From a checkpoint of a small transformer trained on Wikipedia: 5 heads of 32, a variant of Muon for these matrices.
Each number is 200 + 20 x the weight over its row's rms, rounded and kept within 0 to 999. Layers, rows and columns count from 0. The size before them is the row's rms in percent of the matrix's.

# layer 6 attention value, 160x160, rms 0.186, rows 157-159, columns 120-159
092,173,171,221,178,218,203,223,212,192,251,183,233,214,217,227,213,179,240,198,202,187,223,209,184,240,197,211,251,220,190,183,173,203,214,217,202,209,194,177,220
099,237,202,212,193,211,208,244,141,167,200,189,204,196,219,210,185,230,176,186,172,217,199,203,212,210,216,204,186,220,175,173,212,203,223,167,216,212,188,217,207
106,204,202,218,187,191,196,213,185,193,191,158,214,210,216,165,202,181,219,216,181,186,217,216,222,197,206,222,252,222,171,191,203,207,181,193,190,202,192,234,199
# layer 6 attention output (transposed), 160x160, rms 0.147, rows 157-159, columns 120-159
072,206,212,197,209,160,219,199,186,181,186,215,161,196,188,154,182,218,177,206,230,217,190,208,182,168,200,212,180,196,214,209,229,218,208,218,221,170,201,242,192
082,198,197,200,200,172,200,166,219,213,177,224,184,193,177,208,235,172,221,215,196,192,173,210,194,200,169,225,216,213,235,245,181,207,165,225,165,216,219,188,193
088,195,213,180,214,219,164,197,184,198,219,219,177,196,198,218,217,204,161,197,201,183,159,200,195,208,184,239,172,180,246,189,194,201,194,209,200,188,202,181,196
# layer 6 MLP up, 1280x160, rms 0.283, rows 0-83, columns 120-159
096,221,191,215,188,226,236,200,212,181,204,219,182,208,210,169,197,186,220,194,218,177,179,221,255,221,201,222,213,224,162,209,193,215,180,144,202,175,176,183,189
095,196,230,180,188,196,214,232,197,191,221,177,207,242,159,175,165,228,225,219,192,180,167,237,175,237,170,178,190,221,186,216,221,214,210,193,216,196,203,215,199
100,190,166,181,174,196,216,221,181,184,187,163,182,210,141,188,186,208,190,192,185,190,256,207,191,195,218,220,192,186,195,249,204,180,191,190,172,206,219,204,201
106,200,230,195,192,199,175,178,211,196,201,200,180,190,216,233,196,184,178,177,238,220,186,190,221,165,213,204,163,184,200,226,217,237,198,186,227,188,155,199,200
102,161,214,200,198,193,194,213,218,167,177,208,205,199,198,236,228,201,176,198,211,184,171,215,202,221,188,180,198,184,185,198,213,189,201,196,147,152,182,188,213
096,189,212,184,215,226,205,182,216,190,212,193,161,186,185,220,175,167,182,200,221,198,228,191,210,188,212,228,160,167,204,192,172,207,213,172,197,178,197,206,193
094,199,191,213,190,215,210,199,173,213,225,200,194,182,229,191,170,211,163,156,176,219,199,203,214,233,192,188,238,172,156,188,202,173,202,198,211,179,204,212,225
092,200,221,205,196,208,224,183,207,207,176,212,171,184,173,182,192,197,219,185,228,196,219,247,212,220,186,187,212,239,198,192,176,210,178,204,172,159,209,176,200
098,171,221,209,185,186,223,180,214,205,202,222,179,211,168,183,209,190,199,192,191,185,210,196,227,207,212,163,184,183,221,270,235,190,178,200,186,193,196,186,186
103,207,176,211,186,209,172,182,208,182,197,174,209,213,210,195,212,193,227,197,203,186,250,207,212,189,211,209,227,200,176,185,217,168,216,232,203,192,221,231,195
099,212,222,179,204,187,216,188,188,198,190,180,187,221,209,244,216,215,198,213,241,245,184,187,197,202,211,186,191,189,200,192,178,185,179,177,183,194,233,174,193
103,190,174,229,207,193,194,233,242,191,220,198,192,200,204,198,183,201,192,140,195,192,154,180,179,222,163,221,201,148,222,185,189,210,223,209,176,234,187,214,216
101,203,212,201,214,208,207,166,196,204,197,216,177,198,183,217,201,214,231,198,176,194,187,220,202,210,201,192,192,183,178,204,174,226,183,203,212,182,187,159,175
096,162,199,145,216,212,222,200,234,219,172,199,170,205,187,197,180,234,189,196,177,189,223,224,193,179,171,191,176,217,166,222,186,168,185,194,214,192,188,202,228
107,209,238,202,215,197,217,213,243,215,222,228,210,195,185,238,167,211,206,197,181,171,199,245,213,174,238,197,190,196,176,192,190,199,217,154,184,201,231,203,200
099,203,197,182,211,185,226,191,215,212,172,211,177,169,218,210,187,196,202,203,248,209,180,180,192,204,186,209,196,207,239,209,240,221,193,196,193,165,192,226,186
103,153,161,212,203,196,224,216,212,196,191,190,196,209,154,234,180,221,201,226,207,201,200,212,186,223,175,188,175,203,176,234,205,196,202,200,189,184,219,206,195
093,209,213,202,177,209,192,183,170,176,242,183,232,198,202,172,196,196,201,219,197,247,219,188,169,178,173,236,223,216,190,220,184,205,215,195,219,218,247,200,207
094,184,224,168,190,184,219,198,185,182,225,196,189,204,176,177,199,189,211,200,215,201,237,197,189,170,207,207,232,217,180,181,191,192,247,217,200,172,162,201,208
102,199,225,193,197,238,201,200,204,227,160,221,186,223,213,198,182,205,197,235,259,189,167,170,192,170,169,188,175,216,219,204,200,218,184,200,158,221,215,162,185
100,210,190,237,213,185,202,175,188,184,187,190,213,202,184,219,184,191,199,218,208,183,174,184,182,204,207,211,196,205,214,201,195,209,178,200,208,214,207,222,199
095,205,204,218,185,194,201,228,195,198,187,197,231,188,205,204,245,196,199,191,225,188,195,197,222,185,199,153,173,192,224,178,190,202,209,179,210,242,178,191,221
099,215,187,186,207,166,169,175,229,190,172,204,213,210,206,198,206,222,184,211,198,190,171,213,205,173,195,192,193,235,174,198,216,166,173,162,199,193,231,216,211
098,226,199,216,203,212,213,202,222,203,209,212,164,193,197,218,200,223,199,202,166,172,198,195,162,185,196,219,200,197,248,196,189,233,190,222,142,220,166,222,212
098,207,187,226,194,208,238,219,177,197,211,188,170,197,173,197,208,187,180,202,203,231,191,185,193,155,157,198,227,206,194,235,199,182,202,199,206,206,168,193,159
100,205,185,201,199,181,196,176,180,205,171,209,217,220,181,171,213,176,218,222,211,249,214,174,186,201,218,210,231,200,167,219,171,191,178,197,221,199,205,181,189
099,193,219,211,174,172,205,229,227,203,202,232,200,217,163,216,157,206,233,183,204,190,185,201,230,224,193,183,208,185,212,174,213,204,192,225,208,210,181,207,218
095,206,206,182,195,204,203,231,202,192,213,179,186,190,200,213,195,225,218,180,168,196,216,210,223,220,183,188,207,213,210,186,189,196,208,196,212,226,186,189,212
106,182,206,215,186,204,191,209,178,197,178,211,170,156,209,221,214,189,211,216,142,170,186,208,176,187,180,189,173,245,182,205,195,199,225,203,188,186,221,222,222
100,221,189,232,203,155,192,186,160,181,187,208,193,200,204,190,177,205,193,220,175,206,183,205,200,197,207,207,206,175,214,191,187,178,170,202,212,229,219,214,194
097,218,182,201,207,195,189,192,204,187,217,214,202,222,177,219,189,217,206,182,211,190,229,163,210,217,216,235,230,201,178,185,214,190,197,207,180,217,168,184,211
111,180,204,201,185,197,221,230,190,213,209,227,161,190,209,175,192,165,202,213,158,182,191,208,184,186,159,205,192,239,184,213,217,178,187,213,200,203,194,183,203
103,201,207,230,190,160,222,192,217,212,207,207,228,231,204,177,190,188,204,231,205,191,177,202,187,215,210,182,233,184,190,192,236,206,180,226,211,222,183,211,230
108,169,230,242,194,210,200,177,218,172,219,195,172,209,215,194,219,197,179,169,207,221,228,148,189,224,213,204,199,213,199,201,239,192,201,192,203,195,201,188,207
109,203,198,178,207,236,220,190,195,222,237,201,164,208,184,196,184,219,217,226,194,183,193,247,203,197,177,195,204,217,179,221,194,213,197,208,202,179,185,187,200
098,174,194,205,201,234,166,180,173,209,203,160,167,197,236,204,210,198,198,211,177,196,233,192,219,184,225,223,234,208,204,174,221,185,200,193,164,198,179,208,179
092,193,174,228,219,199,168,203,172,204,211,179,201,230,189,186,171,194,201,188,198,195,177,189,184,191,205,201,193,230,188,234,189,218,199,189,230,208,207,195,226
104,203,208,202,220,194,206,210,239,185,235,162,176,205,219,178,203,179,208,214,233,200,167,208,173,219,187,187,231,202,208,186,206,228,208,169,211,195,168,180,171
108,210,200,195,219,208,207,221,243,188,188,221,201,243,175,189,214,179,187,213,210,194,203,203,175,179,199,202,183,210,226,175,233,215,205,150,182,189,204,183,238
098,207,215,189,185,231,173,177,193,236,226,176,202,203,163,204,183,204,202,153,185,200,224,198,208,197,153,204,211,177,215,207,195,200,185,196,197,218,154,202,220
096,222,215,164,188,221,209,169,223,224,211,228,229,180,183,179,209,196,213,186,197,172,219,192,206,195,192,172,213,180,187,208,205,178,213,182,220,204,203,225,189
098,185,190,205,200,219,198,246,171,166,182,202,207,206,192,214,191,230,223,196,200,204,192,231,211,223,168,225,196,207,162,221,198,170,180,194,214,191,207,215,221
101,217,242,185,204,191,234,218,174,209,206,183,224,182,200,209,207,204,158,193,211,205,207,230,211,204,207,184,196,221,210,222,155,211,181,193,183,206,177,222,249
109,196,223,193,211,169,174,220,194,214,203,224,169,189,182,198,204,183,206,188,172,241,204,203,211,249,228,198,209,202,162,203,214,218,218,199,189,243,193,183,211
098,174,184,198,217,161,199,207,191,159,173,215,213,192,190,185,200,171,200,173,185,221,171,196,169,213,187,194,194,197,220,210,196,229,184,189,206,222,203,187,190
093,182,231,199,176,170,213,192,209,188,170,201,207,203,202,191,205,190,228,193,219,199,195,196,227,202,234,204,216,203,186,118,204,214,205,183,213,210,206,179,191
107,170,214,213,182,198,205,204,218,173,196,216,197,221,164,215,215,226,168,225,192,189,163,181,202,218,203,213,206,192,195,193,189,178,217,229,239,181,197,205,180
106,195,177,193,232,213,188,225,213,211,201,215,154,209,222,178,204,199,204,194,223,195,197,206,206,225,201,193,217,189,234,198,184,191,227,186,141,197,208,178,240
107,224,203,198,203,210,246,185,225,232,170,205,226,193,210,208,207,191,204,183,161,209,198,198,210,248,215,224,203,157,214,183,186,236,192,237,202,213,189,199,196
093,196,166,165,195,192,227,222,217,166,160,242,256,190,187,168,208,168,192,172,221,164,227,216,219,192,219,192,226,235,188,206,165,231,227,196,158,202,216,182,219
095,184,235,235,213,222,170,197,206,193,205,222,191,195,230,184,185,187,210,186,198,186,231,197,194,206,188,193,219,198,190,215,213,206,227,195,187,192,212,200,186
100,196,220,228,158,206,206,202,232,199,178,225,208,199,230,190,233,191,189,224,168,202,213,224,210,207,211,210,208,220,182,173,213,194,183,190,215,202,185,221,169
092,195,201,185,184,175,222,206,208,166,198,188,204,175,231,215,181,181,215,213,183,210,200,203,202,189,219,223,209,205,171,195,199,214,221,205,220,170,198,196,242
097,205,219,194,202,181,230,200,235,214,177,216,204,220,229,203,227,205,186,174,203,203,203,190,180,203,208,217,185,238,187,206,204,220,202,207,237,222,197,179,206
108,208,164,191,232,200,171,201,263,218,209,189,185,183,190,211,190,198,184,207,212,156,223,201,223,189,189,188,187,229,204,196,201,200,195,206,206,174,216,193,168
097,224,179,206,220,224,196,190,202,179,196,201,170,197,154,200,208,205,200,189,230,181,197,186,176,162,179,193,162,253,194,215,213,198,208,201,192,181,185,216,159
101,207,185,234,209,222,192,164,189,178,191,176,182,190,192,208,187,211,225,203,211,203,169,210,200,195,195,193,232,210,178,199,172,215,189,181,184,185,231,240,179
098,179,205,183,193,205,203,204,191,203,188,213,186,190,196,180,189,227,187,239,198,192,188,194,199,200,179,193,211,164,209,200,195,185,229,193,199,205,206,198,211
097,214,193,196,195,204,211,212,189,203,209,203,193,190,212,207,194,198,205,196,177,256,196,222,199,194,216,203,209,187,200,180,194,211,199,205,223,164,195,213,251
097,197,218,197,199,200,170,183,189,183,235,181,209,208,189,190,171,229,193,210,185,184,171,211,224,225,188,183,195,211,197,222,163,215,210,207,204,193,173,218,192
097,185,223,207,201,191,201,158,223,211,181,181,175,194,219,207,227,176,213,201,211,210,216,187,199,192,208,206,191,191,185,189,209,166,204,225,183,197,187,177,183
094,195,192,214,193,203,182,188,210,193,236,237,226,208,222,200,174,176,210,198,224,195,174,183,219,201,233,218,157,218,179,209,232,193,215,221,229,171,173,200,194
096,162,202,182,192,201,214,218,174,206,202,200,189,205,188,227,155,203,225,204,194,188,196,226,183,177,180,219,184,183,222,217,227,212,239,203,202,188,231,200,254
092,191,188,197,171,201,137,213,225,203,236,221,172,197,207,193,183,208,223,235,206,153,156,244,166,225,224,192,218,228,199,213,237,184,202,207,196,177,183,186,202
101,210,183,170,186,211,240,182,191,214,197,169,230,209,193,207,215,198,165,211,221,190,175,227,184,184,181,226,222,171,188,208,185,197,199,168,206,190,192,171,239
097,201,218,215,216,212,186,222,211,191,171,230,240,196,208,190,182,208,185,217,185,211,211,218,218,226,194,190,212,198,226,207,150,188,182,227,210,222,190,229,212
093,218,188,236,183,201,169,208,191,212,179,185,196,243,195,191,203,190,233,199,179,215,215,210,205,196,225,190,197,181,191,203,174,186,219,215,163,169,214,207,202
103,214,236,215,207,200,243,226,206,221,205,178,192,199,215,183,210,222,194,224,155,207,190,165,205,178,246,193,204,186,191,218,206,197,196,205,237,185,177,234,216
098,202,202,186,204,171,214,225,198,212,206,197,223,205,204,201,215,159,194,198,166,199,200,211,209,188,227,193,238,211,198,224,165,182,180,185,214,184,193,152,199
097,232,209,211,197,181,190,184,217,195,190,201,208,200,209,241,184,181,214,185,184,180,192,215,212,211,203,178,220,204,191,188,197,187,198,246,214,210,189,179,187
098,189,210,196,182,213,209,225,186,232,216,192,194,195,213,201,161,202,184,183,205,223,163,205,215,204,207,190,213,197,184,198,188,223,202,208,148,202,180,146,171
099,201,218,184,197,175,170,196,190,156,230,204,200,207,206,169,223,223,180,201,207,233,202,182,176,190,206,194,205,171,215,246,192,202,192,169,163,211,190,204,184
105,221,199,155,213,193,226,217,196,208,225,183,211,243,177,200,237,209,156,227,178,218,225,200,215,194,222,181,207,170,203,186,217,205,214,187,207,209,151,180,193
107,190,208,201,183,217,206,178,200,230,183,210,229,175,218,203,192,213,169,183,196,168,194,227,186,176,202,193,208,170,192,210,225,212,229,203,202,192,226,222,189
098,221,192,243,203,224,165,217,157,193,240,216,230,211,211,239,172,217,199,174,177,199,207,198,169,198,222,172,204,182,201,196,222,214,168,206,199,172,208,196,218
100,233,209,177,212,172,171,201,185,166,151,200,214,224,224,196,220,174,213,208,222,193,194,212,175,184,224,223,227,203,173,226,217,220,178,203,168,189,210,204,176
102,180,216,223,195,210,199,214,202,210,220,219,162,237,219,202,215,154,199,216,189,203,201,241,204,204,188,197,186,233,198,232,208,215,226,201,177,197,202,200,189
105,222,188,191,236,184,202,214,163,214,195,211,206,244,215,194,170,196,217,186,177,219,188,201,241,194,161,202,202,198,236,192,207,243,186,204,160,197,186,203,226
102,185,202,223,165,219,177,179,203,175,221,209,197,182,210,193,189,247,190,206,174,212,241,175,201,214,228,221,242,188,172,212,216,218,191,214,214,204,201,157,183
096,228,226,204,190,214,228,194,203,194,202,203,221,241,178,169,210,210,213,240,185,195,209,216,197,184,201,211,196,148,195,208,193,176,187,179,175,221,188,208,230
109,175,212,174,224,201,188,207,214,221,197,194,181,201,197,191,198,218,182,199,244,217,186,195,157,201,142,190,204,164,238,221,209,167,171,144,195,194,199,221,183
104,198,213,211,169,208,192,219,168,186,199,218,209,208,237,209,217,202,246,196,211,199,215,172,188,196,250,198,208,200,175,199,217,158,202,194,224,177,235,186,206
092,225,192,211,225,199,149,234,197,225,181,221,184,227,188,200,196,185,245,182,182,209,201,212,164,220,219,202,217,220,186,196,203,225,195,213,191,203,225,184,195
096,216,199,213,198,195,197,207,172,204,192,239,194,175,221,219,185,176,179,204,180,232,210,199,231,176,192,218,195,169,194,253,202,228,205,197,207,190,166,197,216
# layer 6 MLP down (transposed), 1280x160, rms 0.102, rows 0-82, columns 120-159
097,168,243,205,203,178,184,175,198,187,189,229,237,198,179,186,214,209,188,213,160,206,194,180,208,193,203,221,176,136,224,182,183,190,228,217,189,218,196,211,209
095,186,186,212,204,214,211,186,211,182,194,203,196,192,230,191,211,238,204,206,200,187,205,220,189,188,231,195,207,151,196,161,200,168,192,204,213,197,209,224,209
109,228,181,205,208,191,181,200,190,207,199,184,170,194,222,197,191,236,203,194,218,209,254,224,183,181,216,170,239,195,203,225,179,207,202,204,226,190,230,152,143
124,176,155,153,180,192,216,157,190,181,221,181,204,183,188,214,199,194,191,216,214,232,201,187,213,177,235,207,206,186,206,173,171,227,169,193,201,212,165,219,188
094,183,185,185,199,210,208,189,222,230,190,161,184,195,210,203,179,172,191,177,194,205,205,212,205,194,196,238,194,200,218,225,199,230,193,156,187,226,193,195,188
092,178,160,199,197,213,207,226,173,208,213,209,208,200,235,197,194,200,211,205,248,191,194,184,193,226,197,202,197,219,124,238,195,237,201,187,187,232,180,193,204
086,207,182,199,193,198,189,190,185,214,194,197,164,241,192,204,208,187,201,217,183,186,214,177,221,180,219,211,170,224,235,217,211,244,178,208,169,171,160,229,190
083,180,205,160,188,211,179,217,209,224,185,221,196,206,228,237,216,189,199,213,171,227,161,162,192,165,199,194,192,207,185,248,234,198,201,210,213,182,198,218,168
111,223,203,214,221,194,254,181,212,178,176,220,221,206,185,236,230,187,181,196,200,218,193,169,201,198,211,216,188,198,206,185,257,183,220,166,202,194,189,219,185
098,206,207,210,196,193,189,224,199,218,227,210,207,189,182,175,193,197,180,206,198,237,178,210,196,205,211,190,208,184,194,212,188,177,192,186,187,203,177,189,188
098,214,219,227,177,173,217,198,235,217,232,219,204,189,198,231,210,191,186,204,231,210,232,207,158,213,208,218,212,233,178,189,208,206,192,188,210,203,223,193,183
108,217,196,172,194,185,191,188,234,220,207,198,239,187,188,161,222,176,230,223,186,208,226,236,174,201,225,161,203,212,209,192,202,188,185,202,228,206,174,213,202
095,230,173,227,205,170,204,189,188,210,205,179,198,209,201,208,203,216,157,208,238,189,222,193,184,210,168,218,211,205,212,252,222,221,185,177,214,210,222,202,205
088,239,210,265,216,218,191,203,243,206,206,190,220,200,208,203,202,176,211,189,251,225,182,187,204,223,183,195,190,212,236,168,177,195,188,212,216,219,214,188,200
100,227,234,191,191,234,209,175,187,219,190,218,205,207,187,219,229,227,252,205,189,217,205,215,219,206,176,198,169,197,219,173,205,189,194,200,209,210,174,133,179
101,173,213,221,195,210,191,241,199,207,216,185,186,218,196,195,230,218,161,220,188,223,203,170,192,207,199,206,190,169,187,194,219,220,217,209,199,186,176,182,193
106,212,208,213,241,228,181,189,217,231,178,230,194,183,196,225,206,165,226,196,192,201,203,207,203,250,216,204,177,222,187,185,216,196,231,183,215,207,181,195,212
089,228,196,208,188,189,198,246,232,200,178,226,220,207,199,232,206,193,200,181,210,239,185,173,215,193,173,211,207,208,169,206,185,183,208,193,206,238,188,191,217
086,214,191,210,216,173,192,215,210,220,161,181,181,199,207,179,215,187,201,191,213,172,199,177,165,230,190,187,224,174,209,175,194,197,254,210,238,181,211,232,167
109,212,205,204,204,191,224,164,200,202,173,181,187,186,204,181,207,212,179,204,214,222,193,208,192,188,191,207,230,184,174,159,203,208,188,203,185,200,208,143,191
090,218,243,187,193,188,196,216,217,182,196,209,219,215,208,164,204,218,184,180,223,227,196,201,186,164,241,197,171,186,187,203,229,185,224,184,203,192,181,187,193
085,218,204,187,229,221,189,175,190,213,183,168,212,224,180,205,173,194,187,211,208,210,229,232,196,245,196,196,247,181,201,202,197,194,162,233,205,196,210,204,186
093,208,200,175,203,200,199,202,217,222,237,205,144,198,190,178,195,191,229,189,237,222,195,218,188,234,206,208,178,224,186,195,152,173,214,208,197,211,181,214,223
091,192,195,214,188,206,204,206,243,192,244,190,225,252,204,208,207,215,166,209,190,192,234,202,185,209,207,236,205,203,194,215,182,211,198,171,201,181,194,214,167
097,201,172,210,234,210,194,186,217,227,198,215,209,194,222,201,237,172,257,155,214,186,206,188,205,216,218,212,182,202,216,229,199,177,215,216,186,167,193,193,188
104,164,207,196,200,195,188,209,206,187,198,231,190,200,238,214,211,222,192,177,201,185,243,221,204,198,199,223,220,210,197,205,188,200,199,208,161,209,205,193,214
097,187,192,197,194,208,209,188,243,178,202,172,194,209,190,181,161,185,167,162,215,198,254,202,174,193,209,197,223,206,212,246,203,207,181,249,221,201,189,196,212
097,203,187,189,217,162,184,213,183,179,204,209,210,205,197,172,204,167,216,221,187,226,203,181,201,206,220,189,176,211,170,218,200,173,190,172,230,199,180,168,210
101,194,191,182,228,203,213,193,217,229,210,219,201,194,203,175,171,179,180,224,221,207,197,229,160,196,206,201,228,204,225,227,190,174,212,170,205,194,164,159,192
104,196,204,185,178,223,213,191,215,179,195,222,214,190,206,161,218,222,201,197,192,231,194,167,209,185,179,215,212,239,229,204,179,204,188,190,196,218,183,211,186
094,197,200,213,260,176,202,211,208,219,203,178,199,199,210,169,216,161,211,226,215,245,202,183,160,199,185,201,211,195,215,222,205,182,197,186,186,187,187,215,192
101,227,199,210,178,194,204,232,208,206,245,237,193,202,199,132,194,174,196,230,201,215,189,226,178,220,222,177,193,197,221,230,200,208,199,202,189,179,203,207,223
102,196,219,226,191,233,208,201,169,189,185,179,194,205,168,212,201,221,210,214,189,208,177,201,218,204,207,228,228,165,193,203,196,178,185,217,203,201,205,213,220
111,178,264,226,187,195,176,229,217,246,188,185,214,186,206,172,182,206,210,208,199,198,217,183,183,206,211,213,219,205,194,169,186,213,255,212,205,228,190,186,232
102,184,203,198,195,217,202,210,189,215,241,243,198,192,230,188,196,194,166,210,196,198,204,204,203,226,212,222,165,182,179,186,174,188,204,217,172,199,195,196,178
102,157,192,200,180,211,180,180,172,235,163,232,205,240,237,210,193,198,213,202,197,175,182,194,205,188,205,188,157,196,195,190,192,206,227,200,191,209,223,209,221
091,194,231,169,199,211,201,182,217,229,187,205,225,183,204,227,198,195,188,202,189,193,231,170,204,173,184,201,188,184,186,199,236,215,197,171,204,215,210,224,190
103,191,197,170,225,202,180,211,220,192,181,239,217,201,182,207,209,213,203,207,197,188,221,192,182,218,197,201,203,208,216,224,169,191,174,213,195,205,175,223,179
106,206,221,183,185,197,195,201,179,180,174,178,167,212,178,195,185,236,210,210,184,225,221,197,172,210,198,180,207,196,188,198,199,201,187,158,204,218,201,211,181
094,208,181,161,202,206,206,198,187,216,179,218,195,230,247,184,188,194,198,206,232,192,176,226,168,203,174,212,215,214,195,171,215,202,189,223,197,207,244,226,206
089,197,193,209,207,176,222,176,161,179,200,167,168,179,207,196,165,198,210,169,225,215,172,167,188,207,187,195,164,212,190,217,189,230,187,185,184,197,241,179,178
092,198,177,194,196,212,199,181,158,201,201,181,200,219,206,243,202,155,239,226,209,194,192,179,209,180,212,218,188,169,206,181,215,184,171,191,209,193,202,214,199
106,206,190,176,182,228,196,181,221,170,195,218,197,204,206,205,202,179,186,208,225,168,202,191,194,194,220,197,173,185,176,218,213,173,209,215,192,222,205,196,173
107,193,197,175,186,192,192,204,200,197,241,203,201,178,202,228,171,194,161,202,209,224,179,205,177,200,177,202,174,236,200,234,226,211,162,182,236,248,176,188,214
097,201,192,188,169,164,219,219,211,194,206,228,168,191,207,208,188,191,236,220,258,220,183,176,193,208,222,172,207,171,257,183,201,205,198,221,215,214,186,163,185
098,165,196,197,197,185,210,196,149,191,201,215,208,186,231,230,215,231,213,208,218,192,215,216,195,223,215,186,173,200,205,238,197,195,187,185,219,209,191,166,194
099,188,165,188,167,223,195,209,203,200,223,204,229,191,177,204,204,200,176,219,211,201,221,191,193,209,195,170,222,217,226,158,206,232,184,196,214,217,155,204,204
101,172,178,205,157,183,185,199,198,215,236,198,204,217,205,189,195,207,200,216,214,198,176,191,217,169,211,189,193,224,213,185,168,208,208,217,168,212,191,229,193
107,243,212,178,187,211,232,192,192,191,165,177,203,197,219,180,198,210,189,182,237,211,206,199,206,213,168,212,218,177,206,205,224,185,218,193,223,193,202,177,202
098,211,215,241,187,215,195,183,193,183,239,195,199,184,231,197,202,177,218,177,223,177,202,190,214,200,213,206,221,177,200,224,231,146,153,191,239,198,199,177,179
087,186,181,195,220,215,203,196,198,222,198,189,201,205,148,191,218,216,182,197,245,187,191,205,198,200,222,187,211,182,210,223,204,217,199,197,237,213,188,178,226
097,197,174,197,191,211,200,219,211,204,159,230,197,197,199,209,203,191,226,166,198,181,182,216,192,232,202,190,215,206,173,214,217,189,204,191,196,242,183,208,217
083,196,188,225,206,171,193,230,200,204,182,216,212,235,197,208,241,230,178,197,227,174,184,167,199,215,176,170,165,189,219,195,192,207,212,227,209,219,215,185,172
088,214,184,173,206,195,207,189,153,170,189,193,190,213,172,204,193,213,198,201,185,190,205,201,201,215,192,197,216,200,187,195,190,212,198,216,183,157,179,208,203
130,195,197,218,165,191,179,204,214,220,176,181,184,213,230,210,227,225,212,183,188,208,230,220,238,220,199,222,242,152,178,182,254,150,235,200,199,198,172,212,194
085,181,190,229,195,193,200,221,196,187,226,207,252,219,245,213,208,177,209,177,200,187,211,206,217,188,189,216,176,160,190,200,173,211,197,217,194,204,240,207,232
095,179,208,213,212,209,210,186,227,177,215,234,183,174,178,217,193,191,226,180,218,200,222,193,192,205,192,188,193,208,219,219,205,216,234,190,184,170,187,181,252
099,164,213,180,200,227,214,225,187,223,216,211,172,206,196,179,210,230,233,204,185,184,193,188,161,220,206,183,179,205,229,168,221,189,207,197,214,237,186,212,217
094,233,200,226,205,186,170,196,206,193,222,177,175,206,201,167,209,212,202,204,197,232,185,190,212,194,194,169,191,221,209,194,176,234,161,208,190,208,176,195,149
099,214,213,216,153,191,205,213,204,213,186,174,212,206,161,190,176,208,214,170,201,189,202,204,215,220,239,211,192,211,147,225,176,192,228,207,204,183,217,214,207
097,177,192,207,215,224,215,216,224,193,187,196,220,185,191,201,190,207,168,226,213,211,215,181,193,217,225,217,219,199,192,182,236,197,221,230,195,213,153,162,195
095,176,204,222,179,204,204,183,188,196,194,213,211,201,199,185,183,199,196,211,196,224,233,186,278,190,157,163,186,181,206,176,212,184,201,189,192,191,233,202,224
086,188,183,214,233,217,153,188,179,215,174,193,178,227,220,219,185,217,197,176,219,226,209,181,178,171,181,153,233,203,205,213,197,238,223,196,212,184,205,186,213
080,213,197,166,198,206,224,194,200,184,191,242,217,249,186,180,201,209,166,190,229,179,215,172,249,177,217,199,201,202,214,178,199,186,179,181,225,198,180,198,188
095,183,183,214,153,227,179,180,168,173,203,172,171,211,194,194,177,213,185,195,178,195,180,197,159,198,229,219,184,201,216,192,189,185,215,208,196,233,222,171,195
095,222,188,188,208,208,251,177,174,236,194,194,166,237,183,186,208,187,201,188,204,199,185,214,207,199,199,193,180,181,188,175,190,248,250,187,217,204,193,188,194
092,144,177,165,194,171,214,192,234,216,189,226,196,188,206,196,177,192,166,201,186,199,205,228,200,192,229,183,231,176,196,201,173,214,197,198,208,197,238,203,208
103,210,204,198,194,214,177,182,173,216,186,179,180,195,173,219,215,189,186,178,214,219,194,177,166,225,201,184,176,207,201,210,218,197,198,229,194,176,197,213,202
094,189,216,199,195,190,190,199,214,218,195,238,157,161,197,238,204,220,225,224,200,212,180,196,172,152,180,190,181,209,196,221,176,171,226,223,213,189,190,190,196
094,207,157,189,211,195,206,208,187,231,206,192,214,223,233,190,200,213,175,193,135,220,201,223,231,179,208,187,211,199,214,225,181,201,200,179,204,204,177,202,202
100,224,198,236,204,155,170,221,203,207,207,194,228,177,189,226,226,229,204,178,212,200,213,183,192,197,198,220,180,220,192,196,237,180,183,204,231,185,204,205,167
098,220,204,218,220,158,177,201,203,258,213,210,183,200,205,221,239,200,163,185,200,217,176,197,194,194,178,204,203,242,178,202,205,222,214,209,220,193,192,222,190
102,205,239,204,215,248,210,242,177,136,206,209,229,195,211,217,186,188,206,178,206,214,200,225,202,206,171,177,197,223,182,200,202,192,235,193,187,157,214,177,195
113,232,210,171,159,174,208,187,185,206,197,188,201,207,185,203,183,213,197,217,172,190,183,201,197,213,192,154,206,218,202,193,230,189,176,190,209,195,199,226,224
099,191,227,210,185,190,237,168,177,206,189,186,192,209,174,168,203,193,188,194,224,200,212,167,240,214,198,197,200,204,193,219,225,212,145,204,207,204,203,193,158
097,182,168,204,215,192,201,202,198,180,227,196,174,199,231,205,208,168,217,195,208,175,192,192,261,221,176,208,207,180,190,215,229,162,205,194,221,224,189,169,206
098,216,233,213,199,180,178,236,193,209,213,191,185,211,212,175,222,197,191,216,202,201,205,231,166,187,184,205,217,183,172,213,188,188,200,206,181,214,219,224,158
100,174,176,190,222,199,227,182,239,211,186,191,232,190,198,203,219,232,217,206,202,209,207,176,187,205,212,210,233,187,178,203,180,185,196,231,216,191,158,199,219
097,184,222,208,170,194,176,204,239,198,196,242,219,180,209,203,209,204,187,202,194,202,171,216,211,177,229,187,194,188,195,234,192,192,215,217,196,191,216,198,183
085,236,193,195,185,184,218,175,215,215,206,215,196,216,214,182,221,225,177,223,201,196,144,202,210,213,175,163,229,180,203,187,213,217,196,189,210,194,193,204,230
120,199,191,180,167,196,230,204,222,230,214,181,208,200,183,190,198,196,205,212,214,206,178,168,191,190,162,207,185,217,224,202,194,189,198,199,173,206,215,215,202
097,222,225,222,202,180,210,202,217,182,238,152,158,191,185,195,173,234,165,150,201,223,215,215,196,179,189,196,181,182,194,202,235,205,174,202,198,189,209,194,213
089,169,185,187,222,177,208,218,203,201,225,194,214,190,217,172,196,181,182,213,177,209,170,195,207,249,214,194,181,186,222,184,177,208,206,201,226,203,191,163,232